Each number is 128 + 32 x the weight over its row's rms, rounded and kept within 0 to 255. Layers, rows and columns count from 0. Numbers have three digits each. The size before them is the row's rms in percent of the matrix's.

# layer 6 attention output (transposed), 128x128, rms 0.0557, rows 34-76, columns 64-127
100:085146162165103107150112130083119152146139098083101105131129083132084121166109114171185127136170142109181199101099081068131076121116147137101167149117117130140105191183135124141114120076144146
113:148162122136093158098110115121135108132180082123073110100127146092096193144155113164120181115146135152093140067186142101112087093128157123115130111142068106099159078086137119107083156088143159
108:125176156110148154124089169126139096161161151134100149153190125155205113147120145096108134146105064139129139114072161077150063119188154120153140174112063134093115168064145064096111150180127159
108:096181136108122098140077130140113129125154123107044097092122188137115082123108147119169121141190125149149181148154191163207136129148170089071146166116087163119132149103190158088148119125137117
108:123098196152177176123154162193125128126147085105118130158098151119109194145082146177124126161177148133114154074144076155117119120076139117134097138069145115158144158145114114111199115113134124
098:129078096146099160135167138171108122183154127127102148192190105116149139153121126137180089113176138122121135135187164136111133129103110104142194112084149140196192139123130092137144127124140117
111:111100145128089143132162103128165070088109045122104145118093173151110112065081098124122131160187134168106042119136192119104137080145206132112172150092105117146156119115067079154206078165150138
110:123095087109114108151177075133112114118116059144154116106072148110120124146141209089178116138080102135174087112103207145115101131147141142143160156133163175147085153105100132165144108100129119
103:119158082192140133158123143135155173112140128042162139114177110161079144135149112130099117112067154176087116136163105103158116102154098079174109124124155115124135194098112156108123119059116114
114:148088125141110156064120100105161054082141130184120128114117107084104126144111099134172111090157076117108132148122175105118185105140106147084156166111111164138084107117175111151176123154102182
116:116160132137146073077054124151151136160108138156170136112128143130154177110128055151093160185158135084111102092121177089100143070118182149196172080125160109211163120131202119159113082097142152
110:169060167115168092078142145045166103102088114163089115118130149117134169122104195089132110148167158090119141116129076107168118106161158112127091142138070173165177076113132122106066180099172107
105:125106108173112084133137160201133135144078195150117175150117140094141181071092186150149126094139163123135100125074121156080073127095128063140130087111128081114098134108150171095157066015099121
107:081063126123178136174116085153120104108141079117111127089105124179095127119146120095147133063098111106045148131144145080232125128137149131135136073117098142103154130091100140081112065079118130
104:147099151176127168085117160081131120092189113166126147134154152140125233158191102125123170065116129143133143140135140127117093144176133123132151074118160112156114124096159121141108168094176194
121:104144082132161092204129099190099123194184109148155112193180078164082107150111162129198138228117141122109093095158148155158101122135139153118110110156068122087117152181125157122115180098141129
104:196103094133120127099166105110117170111128100179126101135124144077112073054144112100099158105167126147189097138191140147169186153096064084131041105165170111088153129132144161129114159128094148
113:129119103153100136061096174117134141124144154096162167137166082090065118163125165130085168096156207143124137130110133170144174128156126142085137151099205143134143107159126097143131162102181128
106:043102176148107132120164096064094154120150123091133166056165132118172148162143121142134111140156111129156132129126144140091092092133146131117143120091157168177152114130153091133125172091135141
107:115154167145086154167149138109115108141122096085108102140157095149112111017145031084180081130145110141092181091123149123110049161101107119158050143062127139142092207109100131131100131112149163
121:081093139132130148091165167146166120135133122117153093102151077156122105111114109155158167020137117058117150139115184137098148182151101172167145145098082125119129153136160166094105176178077081
109:093087117090084123084114159159171085062208111154106215130179111066208103180099116130150179032085125158122164159156144139121104193124135147109117088103125121109158099146105133101087094183156107
110:127101133123121109094120119216110148146169178147100136139189127110140135109125089143128102151204158119107135151154132103163140156121147157156107113151097167080149085176175150181090155134120121
114:096156125109124166139077174198111141134069166121135093084097121182143155082122185134122150113168116107066153118103185154133118116089126136116098086064140126109146090113116105159146118129106097
113:137116126155175136165114131110151189123152089103151156138126127082114153128086170109104090123123178060187118162045169175155137108091178202134164138171141108104124120187112091156119072100115120
114:084119090171150123134140112124141144183132054110184087111136105157071130126101106159159142175086114096103135113116115176102117099141105102088127122185207148139095173146184116141093107140070126
105:108066156076121193091108152159107084128142134121099134164149158121072106130133162097210114121175166153136132090149160098123093144122074153168105124139143127140090102194115113092095123154194052
110:124188120075141139125139115153088137109140127172096110139064171120053098048158136103164072129120077066116138117205151067153110137114144136096152107089134159129113138141065168149160126168126146
100:142069183109134093130141139165097181143121232104149113090106134159114145117147146155113111137118138147157119126146117114140107130134145225101067216154103082130138122137141132150104139099077156
112:149089092127090099056118191090146104105135118216157109109107139119144073090116090162132118119034122123117164086127127174089129108112151120078148103087175147119182142113136125168117152142206125
099:113143127124073103046122064122147152144106123201107156104148109124168143154124115165124112137108092071165198161041128088150132131156154111179141194131089144148163113157162131110109139155178154
089:122114133162139065126149142093106120086143122123170183153069095087203152153068158133107116096191157134133099097103152136144117171124178148092210086120133119109074155170121098107175182110132075
092:100174069106118185153170177106102157117107211104081096111103096152068113108076118082099149143134145119118085103172103081172061125099146184108161127134133116136126115138113171179061081153097146
099:156155064138153142060137164119091120075153122117121112153143131151106138155141137124176151120189118044137158157103150168097172128156085140113113160165111144098169143079128091101131109177147091
087:106123129135165164148136120151103079167117129064140130133102143101071197075144174095133187133177066145133134103150155095097119131154128178127123174097143161143144148158136132217122116142129174
093:108135000150061145165163132091082172094132108144164123064121164099092126043138109148168108106153112104157093146098141130128144118126124079130148164074121169133154162078133113097119078124150142
086:113096146107127135135083126176093144141088164096137087126171078143110143099118051085122079119115122139122183197061111125067153126173091068133145165152137100103123171140116150148084099134095128
085:174082146093057136115142163096148115125193130178151092171112176120073145127146109175209162122128159080155192128161115158105174155105105119115135177102203129128125101112079166098140115133110092
104:089092120085151128133124124133141116128118073116130150197099137176106046112110151127146131132118092056124093121143234122143129141166146064113108128152124129111094161179131165154170105090092122
085:063113123132107125109094111133104140187063112085158105138125156127153126072129196175131144166101147115145153083153146149132106104134113158129141101201160138175157139191085130078152086182169151
089:210193155125157086097155101138117110118143171140166126115138090082128173119151056156059107084154184153159138144144121167109120103055156091130137134127145089095114177131160129139084099169140121
093:163118128117123140143149070133152172065105076133078093148097149132133112129150106173144148164092136145122131124156100134143099148112155133109136080163106154135145107154144072180160165111064156
091:077115069170131152151149184133094146139125106161141188099209075108126116104119082171120148163121150094134124109110115149099019157116179135148161160196131135135108130134138128168145127124147118
# layer 6 attention value, 128x128, rms 0.0457, rows 35-77, columns 64-127
124:161150155110172082120102131073151088125144114104194171113142127101136097143102176111085144076143172192151170159129100096088121127102200152105137148137101063133176111153097109114096114087138089
111:105102110170129138147087137151101119135162116133063173149089084128122118158169136167108074164142115125124115128152126118113098166107138102163154101130159028133196107132042135111073140109117148
105:142121015173087117154135105143164155105130129113123139105104151167141108152151142152163108093147114191111106173181117115151139124116128080095182091077127183164108139166142130106104181140144134
114:124187148092088132076158124101099104122088148133183141147124158146137132100167143168142160093107101135142097148131089094164120161090136069150103153136158247135133173130144106204141086078104104
098:108111141110115163123096097075101096107096148087153141140069138137155133142168160117171182142083112087092150087125155128147103132118135066136135171076125118137128161074158086164176089130076128
112:140122144080170094217116102052126142120133126103200117119131165099176130129172099151100183124089098161099154133089104136094073171141157142126128118155158197130121104106136119135132133139167143
113:156075140097087142140124092098146160119172078205175104150110119152067169141188069131135122142154095103094105106106135144188080168086153135110135096112203079140102147115081119122074187085081122
103:105098169150172158102117134077160147144134138165134102090127131154136150135118123114071110141106221115124119138116128096157111113180179166116156116166120093124121077120181180188120086164128149
117:182121191138115098116132107083125111082132135151066146119162124106135094124126088137102228060132115159123128145095086101143084137073138070158133221149146119153074145116157145133113144170131094
107:189111134153109093112147106125088125117147156135100150165136181166137156161211122082101131179150133149092158077085140118085166107120095147132051135102144100075169169061095085159100057106157184
105:129202098119114123130128039128103124109112112127134165094060105162131130111080156137180155110180162112154126119119156105162144071097138149157166091133170125143211111122105071078143122133059130
098:088107167167144157125179093166118144163096122154110092133123128163165130161166155104156087129081170136124093050152165097108151197152095101186090134143164159125122153059135122123124064088112118
103:131144094066167132146107137135159136118165166125129052133159081099149174082132110110125188114113161167131155153119122081135156114131201198163159146125117134121106135091065109083064137146139179
107:124128161122082091109072174141155124157147126110142067131197141080154097165092161102115129132122185131127103125132151125148065133120105114194103156128134105153094172081106130137110096171128159
122:119129132069145188093130085160140100173146153110146193142120120145085135160150165117090103189143137122089150108116121131173166144115068144143129019067093145133107120152155174082121147099110155
119:107142172133135110041129140119189122156186180121134117114115157115136205163141205105104201109120141156129176129124158168092127117130166159170150125119119120125093065180130087116181169154153116
117:128193108132084166110145119103169121130125138133118096086128075145105094092131209059173136107104185082154084154168154119116150108114138079126112110100154111176118152110130076129144096104122149
105:138132198062134092108118086132140099095102070119115128108075127056170092114092152118123115112128146128141114164115170129126105157118136078107109159146124129075086116105151176133099135153124164
110:111087145127174152150125113093134157106117164104139111091109159117171189146142149152133064125125076121128151160116124160100071124065107133097178243111108123126109135129110186099134152142141155
120:140137157080093127107163125129129154125089080092074107107198158106096100108096088099093116143124139108111150155110166085111079136077044150110077154151109106079056146097152114088144142170158116
108:167182056150103117170125200079143148133147083112076095120118089091053108160097137105133117101103129078134204124124115143103110137075083083129119185123094128149160106100076112116103139120113137
108:161130144119165119131175081118125129067115175094120125087051122129135088160182177050135191086121093158160204159100115116144142114145076153140134091118113093098121107110059112116120144138136134
112:177172160111138171117127120173123086111105165104082073138130161154152113147134135117119130117116103156163186103122205154120192100161118160155089106105132142162119125107116063182161143149116080
106:201136079163180102168137162155150144133106090148142112157116130154149083204112092117169110175073178119122102134094103088108146125065094134130151107121116122088113169141106102120128116136159122
115:125166162126099147071115105177163113128133113130146104086210159132074165118136154125116146210133187112112096159175196150138127120096115141108090111089121117061054179116161141164103134147120109
106:118197176143133092093154085137116095155115117112151094106087086101109105115116157130152176144147161077202147056114153149113129087147153150148102097138145147152146066164147124087140159137105095
108:182150110118164097104118125124120163138101165053170098164144146135096111137132131109123099098188058136103117174199141123149175116124095197103182151125064125076101136121111098081130135135046113
106:157133118133136072102163107117134123118076160117148134158125127134129143087021144041088150176203171085106099156122130102140188205162145152152108159157113127160142050135096180115131127100154110
115:116148161113123180112132159135191138169127120129066083120161113100118171148097096117122135161127120171078178108185130152115105123120101134137086118134131117145138181186077153130124085132125142
097:125098108100152106113145150097145086113153162095142085140067168189107124093155109119084138121129170172150122184133159158127156152112160129079160179164094099062162116072129166122161093133149116
093:106104111098138144140098156167149087102120116100077162116154138148131097081127162181147153091164140107142179208135112128100136081143119140111118177135056107161134146172076231111141106155104128
089:132162156106144087120109124140156137079137101156106096078131094103131110148133053115179101164118106149091205106143106139081134152126129116144091152118101125124133119143154103146215159140114152
097:100024207130164128157124125148155111186125109087152178136139110110160167089138154124096134173008197162119105130120129115151108129123121134104123101146121131115133108156113168135139162088171157
091:119157157166138128183190163127142187117148130170105093110200163143153130157163087120153093112107100106088130078123075149104153106141123100073096116121137127131113093155124154108129166098052128
086:083112188190147088086132115189194108111119147138128201136115103133177084188084129135116118145132125148105131098183169094096181184184119166163073105135133117085120178117127141069138096151093124
083:168159136120151099173152095098149067124181111103109144221097132069128110109129106194152175145132142168091132114148112148159149124076143151172104095148143134159174079114139122104173101131105114
085:099091102119185133153138151099079132151134170123095166195119118132101156059137131160108079118119170162066120084058160133117124085169137093109163077142122142139107167101160090159124138100118171
105:159119120134144150154127147061131174094099168139133121083168081039120120136185136139206065101103167157106200224118077072146137091114086179096151161157134087149159140128070123131099102151188114
082:197090112203148115117120148151122120068205113118168155085116181119161133149116097118131127117144155173168119154077095118114155125074237132173061102106134130164120157152113159120107186152122092
086:152113110064096162143134075129126076141093100100115120129105163128126141189070145157160149178144144155085120123040142129199079134167133130163144099171112155134102139119220159077189136170151168
086:096122149172100082144169203165047149162124188137101122058116084134119086109079115110105105137206144127192106139114123090082168074091110090138126141111122092109149119147099192118078121157188131
087:104136108054122163151148150163141150091144119144156128088114174112174119168153104156111067082195110139129079141090107162149227122126120161138130130091119149129160177184097155137116152189123123
091:150096123130164084109145173112136125176112112139088142136115148132101139113130125111147120132153122152129078076063166144160117163152074172111154084175113143114131116127103125108118153076144131
# layer 6 attention query, 128x128, rms 0.0451, rows 64-127, columns 64-127
070:102106131096032111158171122163110177149110130113114136136156166101162162109113177161098152088118110105139178172159101069192150189153160159181153136177177144125149113154090166188118143194128149
090:150166127161120139114153115155176115136122081140138143117127130194135179114162094131134118147088126152130142122094189187099165167141054092162180113119098143156107094132172101120151117126073133
097:123153161100142101115142080152128108142114120163147100109163085130118146169153138160122135123093154167135156084138179154129121112116116121110105123091115119167082102219181138105147140117071179
072:166090225117097171099090153105127145126149147078170101102172135070143129139082143100176139093132127180153077135126065062142162135094156125165108138166150099106101140200114193132098144186139140
078:169147118100121142122118119139103131125170161151103159133121157178132135177093170135113129099126173080113141173169076177139103144054102144102122161107150102099117131171127122117112118062117114
082:056119137090140094150103138110203147126130123084061113120126090143151156172115148134091116160156129158130090171106091122138126131092112127151163128123194122143116153116098117117128126163134066
076:053170144129150122155081150111120196060134149175130106127150094114153091119163114164177160110134162084138133131128064143131107116132116116164157180133082115107172091116105078072101112146156072
085:095125181128143194157073111146073165130162058112111127109164095107117150158118171104149102168176079183083142115100145102092109128150160108098162140103118168142161109157164113137188106159163108
090:101092115136129172169156113162100092164205094135080129150137093122136118146117146131158143117154074106102121143078129109090146136121186146074113179160095150139102150084071115139134111169184129
093:147135073144054113117108134207132133111130131128135129147098136140143066134149185165142123110081115154158177065134090093138152145144136187077110144135140139125148070165104114135080068125115114
098:070145118114110072123085153120076171138164053103119123140188083160189183102134111104128100111168131151137155206088142101122140081106085136156161133061095125151222145073184116112172158167131100
104:081096091158147133103186164142076124094150131110161162119121144116084123153106175134157161115109121104160160183204120117147130110186106101127140138163135164121129134180057006107091128118166100
101:147165079152162125132095110114200107150132101129162082169098119177144162167102076122165160157075110132143059116119158112078140105071161116146090119121101125162119100133146110069079157121136079
105:118144097137162059104158105100159117095172107153102110135159167142069159148140110116151128124191155145150135095110090118155087153150197185142121139142187191134150172111072097100064113145142158
092:140126186096097042145098148194177118100163178122134050112117140133135107118162129099139148106064136137155081113170108106132166061078101114129147142141125088099104105090111109127155154152112113
083:095089073096131149115083081087120125130141174109144183126125111129131168100058136125128145152115080189108096153094101100127103098133154111102161113110176145141173119113120097113156156134100177
083:115113168116115117174049135108103162130158128154153130132128105182184139122109087163149149106112088139093157126118141186124132136108096076107116178067100132175141157103176137085103098106125168
083:136114109092151152203133138090124089106151118192144136142140102137084114132060178111080118160159127153107136087113127143114137111071184185116133121188124142140068147101100145115175178213098131
094:132139106106172101135078150083140101162127151101109140122169174125184073087139177110106059109100083172113156114110109152139152190141095103124138193134114143151136122095108188159131152100120102
097:141127158105136170141117087128171096128148124106170158147117141139077101100163156123112112138148133126141111076049186114148143154206112166141099146052126090126135189103146211167137179081098167
089:174156150093164113090072165139093181132183153113089091130155160125151080176163137157133112131140141084149105044151109150165116117093121133139127176114166152158105092173112097125188150083102067
096:134143180119137095139121074130085138104127095111145175127132127122114147116102137150111089127216184136088137144092144085117104211140112141167147121097127092133119157091214174170132069060163134
080:112121121114161159057136146083065100132173111185186120083144154137084079118117148180137122211127124095141126164155119178143143145101149095125146134087118155095139122168119148058142058138120140
084:146149147095103114124106098142107094143152116076188137128097130157184158129149143169121165122129174128100077091090123178087102147081161066152145096142168083103201111083136163114112130146085114
076:167123144073117109131118161130160146110129181114120104130184091106136094107182140113085159141124156077102133120140197164114113113105113105100191089143171091107121185161102100161137185102196064
091:177140060137163136148112180150169108129118136070122193151180140132228088120069162154099161171151131149099145179092161146152099125107154103140147120156101162138143132171140138232142174162126142
082:142080073087120101076116086120143200128158146128071099104148155087109088159164131092131126106165177093092112116139101083173178108130140173146073107142179138113098146122188104171081072102084121
094:146135074096107155167167098134106118124103089166138085194153129141116153087101176141182126071151131139107166128135140175100121117137128123076210165172093225087090079150165138171121091174138155
107:095165091163090169114123061133114164134146171137116134135146120137128127180146099093138208108143146113133142148074117143151092065156189127072117120153127133109150147107163130229087118104143116
090:149123081149101131108189132060051100103197096128127128135168170127143153091137114153076101166127159157156131217157138068185097155159140139154148089118084039108108091105097129144076114074175156
085:119145076104102085166152138166154107112117067150126110123103130175183119127092174149166086161133183118194094137145088135110134140114093150155109125183128128078117161069117100114115117186038093
088:129120098161141144126110089079086109124148122134097070087175092040136172133147124097121115137116143171128150087138178183105158123130139123086095091154136070094110135164137196122117144138156135
115:069123081125069163128123166113117118120146146112133145154120156069143151102101158121154154120154118097088092154118040064118161130130185134189138162139133131157120147077069100147091150146154105
084:164112149127128163166151157129106119146142167112157150129165137185108175145088101140059137161106125108117153151132204177106114188134091104081108106068098098125124081171176128107114124111111143
075:059129155149162147124143132185077167137123128103162144151086161106107162074123092102070137118075152146112124082120131048171156084161128104142110159150131177126068124130133133115180166165114158
087:092174125124105118120168071154205107137196106134106159105155171187159126074125158133109134136112123143153114140075172175118156131147124175152136165124129140169083085187172128137088097106081194
092:113093138141120139148113128116087122114149126122196125163128135086119134076126175083114119121128170171158104122103092116171146079123169108194107148177108119170105121085157137231129146160114126
085:172112135104111174106135111108133092111184056150126031134148107140059129116098203101173141119197108146148144162131156174124101094109176195155130163122151128186114169158127108108072096136176096
087:111118102141086108144088126131182135137160169081116108141110133093157122096152118086087176111104107164141172121110106104107179098105149082125129168087125081248074120087051183120152137116125151
090:118101168111162133104132086134116142088168132124171092119160132155118110121126161140147067121119119192152179072143120140106169110120106169183090184158163167148109120108159085072061099145099181
075:172143137140153152086136166146086143085106136127158128146111137154165105093151090129157148098130142142129147146110191147118138104138089123164127111139116128107088135095111140212061115143153077
096:159162146155174159098146178093075138121098139078149109172163100127082193150087148118159122087112139135160125057127086112187116140155121148104106155140134169132121155149172108164156145079123111
088:124130176153176163123150166129118134065151138105198121125127143106109128093111124122083154191091159135160139127115201199165096143082066122102153143057133129125173083116126127126095099084091122
092:105179143141138092177083100134159131097150088090145074086132143123109101157149105131151144202063116175165133056089140114209175145121123132151131161119111081112130141161125164087142147102083124
087:143141123052071176119175115091203108090136131128152128103127146138207143135176097101142122180140159096087161145130145079128152174099086133144190182109101055119092063142186110120084123107141135
089:172129156117125167104129157171154147077159175106121166098133159144132157157156103140113114143108160154134126084126133150196149156181093143082110151137110103112179125124159166187161108082072166
087:163115097142125115183139158142140154064164150186133109118110195076113084137117164121115143139127130119143095095097119071143115125133136120154203130108123147082156071112099153115186085190060144
099:084110105131138182091061036122086117153066120158080100153121147104152094153120114104094140171162139077099094174161104137113162091101184050104120106184144120131185139119106118113103134135141119
094:098129093146137096159138137146104117115113175128137087105106106145138149156173126154105107150061124103121073117163111091120125160118128084169148132163139081122100115093099068161138180089054091
087:114086160127117154120083158171109124131147151151152111167130106105044119118090121200106092218179099169108114119112088106128090124196140098160122184142129116089084145100135145106081157147143106
087:093104091099127136160145156156152098099067119135169065196141124133037166085121126077118195195167142111085133100143093162116076145126149192083126155116099104168141152109165146103171154126102154
093:134120103136176104117159143114122143127098093091136146078092172082069057122146175081100129199140187069060133141213154177142092112158217123140150141134133129113137099158112155112180140098117158
082:106114117176085160107155128158156121171066119077132093151128075147099135123177147128147104132110101152152151117105071123156076151107189170109074163176112110146108212088145128104142150102086128
083:119107107180158091124067142147117122039164135080144115114155103123077138113144156212071160172172117106108145100093135144172116159161189183162118121051130074144128085145137125141160143140129160
079:124057116117098157094133174129094152129046159110146138155098072088169142127145190160143130117115195085134208130114087131070105135136090118117126155109130133055096123117117139119138100159100134
088:093169097112121144082144110186139173154158122106113137167093070125056140136143102114144106142171123155118163101081192157139112115147228146135124140121044145120150111151129053134090119141096118
085:133117070114124141191131139137090169124186147161130085128123117121232095114108138086143097094156086179131155124108116156108137128100080141115082099118100172163123126073165186130121101151119115
078:140153133155123131109115137095157162116094073152105158142129099152100161124164094141114129155063111153170142128167078098152120144127077045130153160089080079109152104179163146211153130138144095
077:149111113134120143151083156169123153101132144164118105125105129164138096174128146120164124132078172083104216138147084137130120152074113156151124118108156116152154083138112058112107083106135131
092:133094125141100146099101126185107076129165154162171097101157103206056157148175142087153081086094106094207165163107125178108118137140119138106043145121117118084152118142142149162113081153112178
080:113123127142183156170105137143134180103183129158122124193212100143122156156147134125168132144121083146134108148159139137150141177123099050090119134169125102111148069224142168141142062170063096
091:046170132160117154143119106142118199118123110061087123132161137105085153138148106161090119155166203089137137105105182159129163120141154103120179107121148090159181159090148119189106069136169124
081:126129072075108135190121132137134137135137123123113149164131118132186137162144071123099103108082127082123075119109112115123091121117124121103170143136112136070114159176102095108128146138083047
095:074157106151090140138097157098188147148139085161115156135182097128164152186130131106148089112128187129138212144145129140066143159180060163129171091129141083151159118133121121126090117208167100
# layer 6 attention key, 128x128, rms 0.0447, rows 64-127, columns 64-127
082:148118130117181142117106109091164092100114102164125167121125132201060126145153106125118069154078096169144099149088165203104102129127128096108137159100122107137142144100129142063135150097072133
086:156117138156109125127139134167141116100128130126107093077169179084145115073110094093140088088169155111113106132143083068160125158103172205129085159096151093113095130134123156094163169174103150
101:134141136169061162147139168108153101077147116097134168083185170183164152094158128175107080132104100077127136196115177164085088159147132133093120185104082093083137114075099156101080119146125089
082:109140154130098115061092085176131156120063119115109148214073103095091100178161099124091131121195140110129080106133094145128110149102144101201147133165130116120125080075123114105199126058157095
082:148106119078114153082152076091155069169157124057132105155162080144125122117154169136144135107145096095083137141174170166069104183155095104078091145119098179106133079112135212129148142182172165
082:110100149142123091061120126161123147154105192102148122115078068037087115150157096116058097103161125097109132086149092134146126125181155122158097072150079142156107188110106100126176160128074094
087:157135129088195165092118099074145088168085132137115099165094108134132093125091148160086120141096109112138104104160125100163123095123101101127138120167165124092141129166120128132078132124173046
099:139176149167124118110066154078096164122176118146148154156193120158152195131164119136155144151109118130145105159093165168158133123125122058110146140145119101183170152126097159115148123152108119
084:082098087074114035123157118159057110156177147129147084141165085159129076224105121107136149130158098112137155136138124104097102135114172140108116169106168179100146214135132087126144131093091130
091:083111091104152088104176140139165155216127129149075114136054155114166138162150176107073158113090179100166123056122154136110120086121139120159153086119150133160134121100106088134115164130163175
089:144124079089099159139106100083096136122074101110114087095168138116135149138124124165106092088132070157169121069163157118146132089142197137114141092117146072052131182124065123110139097134151098
118:180125153147123138122092102130153133109126126077182145176103142075149142157099184132094110129107167119091137154132146119168118084125046126177134153090107060163100127075161116107090117095142122
093:104140122110097181107155217082166109118131104115137095159101141150126116155077121085103127119142105116145136172083158131079130141136148167160153154113142106008124129140071126129108213099074123
076:118093155119126147150143128111193132102153062147176194117181198211110160103118111168161161138140103195160159077100153126128147099138136148110125104132142132147089063144096101063104150120193143
079:128173124085063162108160132160141119139140134139163100117099130118123190088166159092170157150100067105154185102144114151119160088120103125080136160163114120093138112149110114145072188133113108
091:094075115086133070054157117111125103128120144115083160125137090183150110113136186145135184157107093139140154118168140151149116141106122164050131088125197237104076130118057108126164098164074142
080:125077078117135143127130151109099125110099111099123158165110072158168062132134169118108141112172111132161188111117127151165101095105118114120073090111164093109122124115099190084183121108145154
085:083110054065139107103124129111121074092160151190161145133173107166162167137129202181100117139137165195159146119098159165055078123080157118103197154136162134049064118127099107109111097162079138
087:128143126136160146117136125104099096115138145116099118160129152102099053119156227142125131105110113131117086077163132142157142144170136139123122099160147125099078113111075223189170132155133096
083:172147123121159134150138102175202121110163082095112117122118100158135091113138163161122161118123142133142076087136180134119150161069163101127112139131119117091148147136144166164104131087133091
080:137122172099119079089086182159143189138132140165092099091123119124101096152124139121054077119168150102120097088152056085121152150142086136163136157146167159161144092152126125118169093073155139
092:068164168087144139123145126124126186154145123113120144120105130109093158069150097156126089106145141116147062153101077090138101164088149168104179137117167120114095215073152226173098133131148139
076:115160116142124135089073114070134187145115099159124132144132167109089091147122104174144115138091139113090130117093074114082090116094124078116138181139134148131119072102145089039173139104133144
079:166187124159090163110142109162131082081153136116088151144077085113150128135140115152127184141165121077125094153124127125077075121127112117113134137166085081177188121171108171158119158127090073
075:152095203129194150120122109146142163157068131102139156189146112148128083116122151110094182061126200138143149105151151115138101142098122131156122069185125154149175127171090090133137127107172093
088:161129098151122150132084110135143109097120133157109175158137128152136140196091174159193194188129129146148083130076136164156116134108164101163146122113126125128129084151092100157176151115118114
079:139070082082201122094116131102117209167133130122117148048087118105106103118163074124126158101115141109074120118083081097164119086143114163130159154154207160126122090091159097139123108098121142
086:129050106152051151127115138139094114088124096153158096211111104093079125055078169127117145075167135108092158112119117094150115095143104200143165103119144125111051134138140152093078130113124168
099:199092099156100093120152152087120150153118119105080126100113122109145106132133092092102168129123183113115110189097158129108120065149101141065142071123084115189133133107197182179119110066144180
085:136166116076126111126141109107136073125182153167124172177054143033144128147138087113123110086156089136142115129169179041099122122159116087162128105120122190128110153108115146155122128130096140
077:111145070122111083119150165113113145146162114159117143120093165144140145099057152197134086107181129115128179127090098129095137082140072137118155154164173105094166084108129129134120108148046105
089:157165135123110150124136146137084079081095153084096163149147106086097157066146123116117110123091183108155141144077212145103120075146112081133113096096150105146134095165130118185112122055093077
108:136141150130118048095165104168089143211128179122113105170081138061128146148115124148135178122157132140134142077132118072169133110102112125160136114159163165119073163116144089148090087129139178
095:139129112156129145158115180085188100065173100132153131085182151168154108078137171141158124161107106100114148180089142199112172177135114139090115173125119095104185079122160135086147141110105161
084:140138139127099062152127104141132127164129120160169127145169141146159107144171203136182124128125142135083125100110109159171222088133109164133132156116141098145104099190071075169114117129069128
084:137090148131117163111086155096138115114115127078193135115155170125095112128083065128176160221151155124136129171123116102134172096134157106098144126136089064154123123114148139151143140084182123
094:186176058123125081123169133116118158180149185151102124152061147146168055194129168148109097102091157145102132074153086070140139124107123149155097156163149104118093149163137122141032065112128142
089:121185100110137142100123091124111117109075147121131148113153093129192111201140162130084063111082183100116125097101121131131142142107032107091143147185153129129185083059084175184155111168133091
078:131069148138098065128122166117094200098135139121157159085149145099171101110131159120119140104148110114085133115195070131162152124150162123137136093147139157089136142169060060174134120133128140
094:069132136137084124117072160143113131126160143149059128122144132107077166153115146134110095173184118139182132093121140085170156109143135102135164122139112099191192098121108138165175114172149059
090:120082118145143179095149105129126125158149179122090067090165162117152049086165098085148121113098093057106134188080196073130158140167106135101171159086107088113077085107156115128141163077120117
103:158090124148104053153082096055129172133197090142087127164162088168150114120209115108132125129137128136151134039123102086149141114157108122166127108086120119157118104186155113100130136134136109
103:095123150137129082140100180137119149066179124105132130086164121130175168109169140145187122151113103163131151102091189107106168124107083130110179119075110103165161105146156118144177114108093098
101:131166120085110133112119136111117125101078065118189118126119193076162125062116117181162109114105160101116123142170156134097129106165140121221149140148077103101128093122103040103118094102167160
099:179121136107092141151138087112178139119121179074132128120127157110138103110132124161160104116111163073194125071153161106121178113087110153150132107151081100110037099129103098060073130118097142
121:171162150173107138152154106072093158082161102107181120106197190131134115052164116132138124139138175114151143146098156142195179118178127145128116154071148027123098105115155111130108131091129154
092:139165115110132113187109138123166157085140181163116078097138142073134128142133182075195147106112108148154172123130144120153142159037130076119161118181140138115130061181130121079126081118101139
079:078156128119152107098059097085112138086101122075064186161149156143159103103120124134106107143095089100115140178136187127128167122144187043156169120141142112154141120110191128136154162179120126
097:134195141103176136146160135232152078124111166138100151168095141138173128144118150114145080140114153161151139119182097076137119137118132126136108113140154173094135102129138057139129098119053097
088:140108080148168142121091155170103068136141137166113074144164184126095155087151124116183075192186162118133061136103144162131097086170090127104138169086135142100112138096138155090139117070134117
085:150084097113149195179159153100120130124119150130182049150142129150132190121113109086150133160169164140156128169100159129108077150145157168118102103089085092116153093108152140060127102105077105
084:133134140129096132085127109102122146169139169117132138128074142119100082072102152139058118160146165135147104096122098110179114096162201112130132124166091144147148137151092157057138113074097183
075:107131116143073142138144176106125104173146077074096108121071149150146122129163145096143078099131105158183172139130078132080153149129161122097114144159068140114184149178130105157133088108085158
078:182140116167081139096070114101107161097199162131097143156106158157107114136135119121102117159085157149169134137162125099208053150148124132161172140055113186079151132093084062157111159110180094
080:114087157165126130070161076093050155122153144115184116135067149115135153132032153194076142112076139090112148141170111121131127131150177115116104167131164125085096159093153146139163138120150114
083:145092131198119108164147057159118157179144099106131121123149146158138167112110103094097089182100180148132107110124136097128078140170153144108135084145084136141155174130065143090104161106161156
085:124126120138157141199131234136076131122190172100171172104133151114160079088157168122177161127158119140097140143128135139112156160137090125150123079132131096100105122099109209177163077087112129
074:103092096175095129143137087103133107094116103142151103075147082176111131166169114140081130130161092125155136142136129097146168150118135031121134140090121149145152105132161177188151137155125058
078:200114109082157095094110143110121123149184112101144161162111114167170156151088118120114140054101205136083167141127093089130196159091100171162080066119117083165127109131138140126175077163117183
090:188100139100087146099138132125090107120152078173151104139102151148079146115108080101130105066117114113144179108110161121129140116115141114139060126138082096125207130154193111163098130064083108
082:139090080101102137140129097109074149135053135079131155177147090106116133204161138144134124107132159136080095085101120131165109085134112096169127156146179207122136029157177143157156096101124129
090:093166150164084169122140150096099221112161181096098123109130052170157151085152093154103102144107159089151127115100188120142146081065127094120161151117143126223151130123129153120108079149173133
074:132142114175123104124139126163119129141072142132133087100189142164172179103085169139095116090140100079129087107140121114140122100132159135175154106114103138074092135092088157108131147174185136
092:076144094100091168111112129103129173144131146150104118101134110137174251169104166152072126082103184121122160130156112156127158122124115154126153094171159077120128111130139134176109137151185085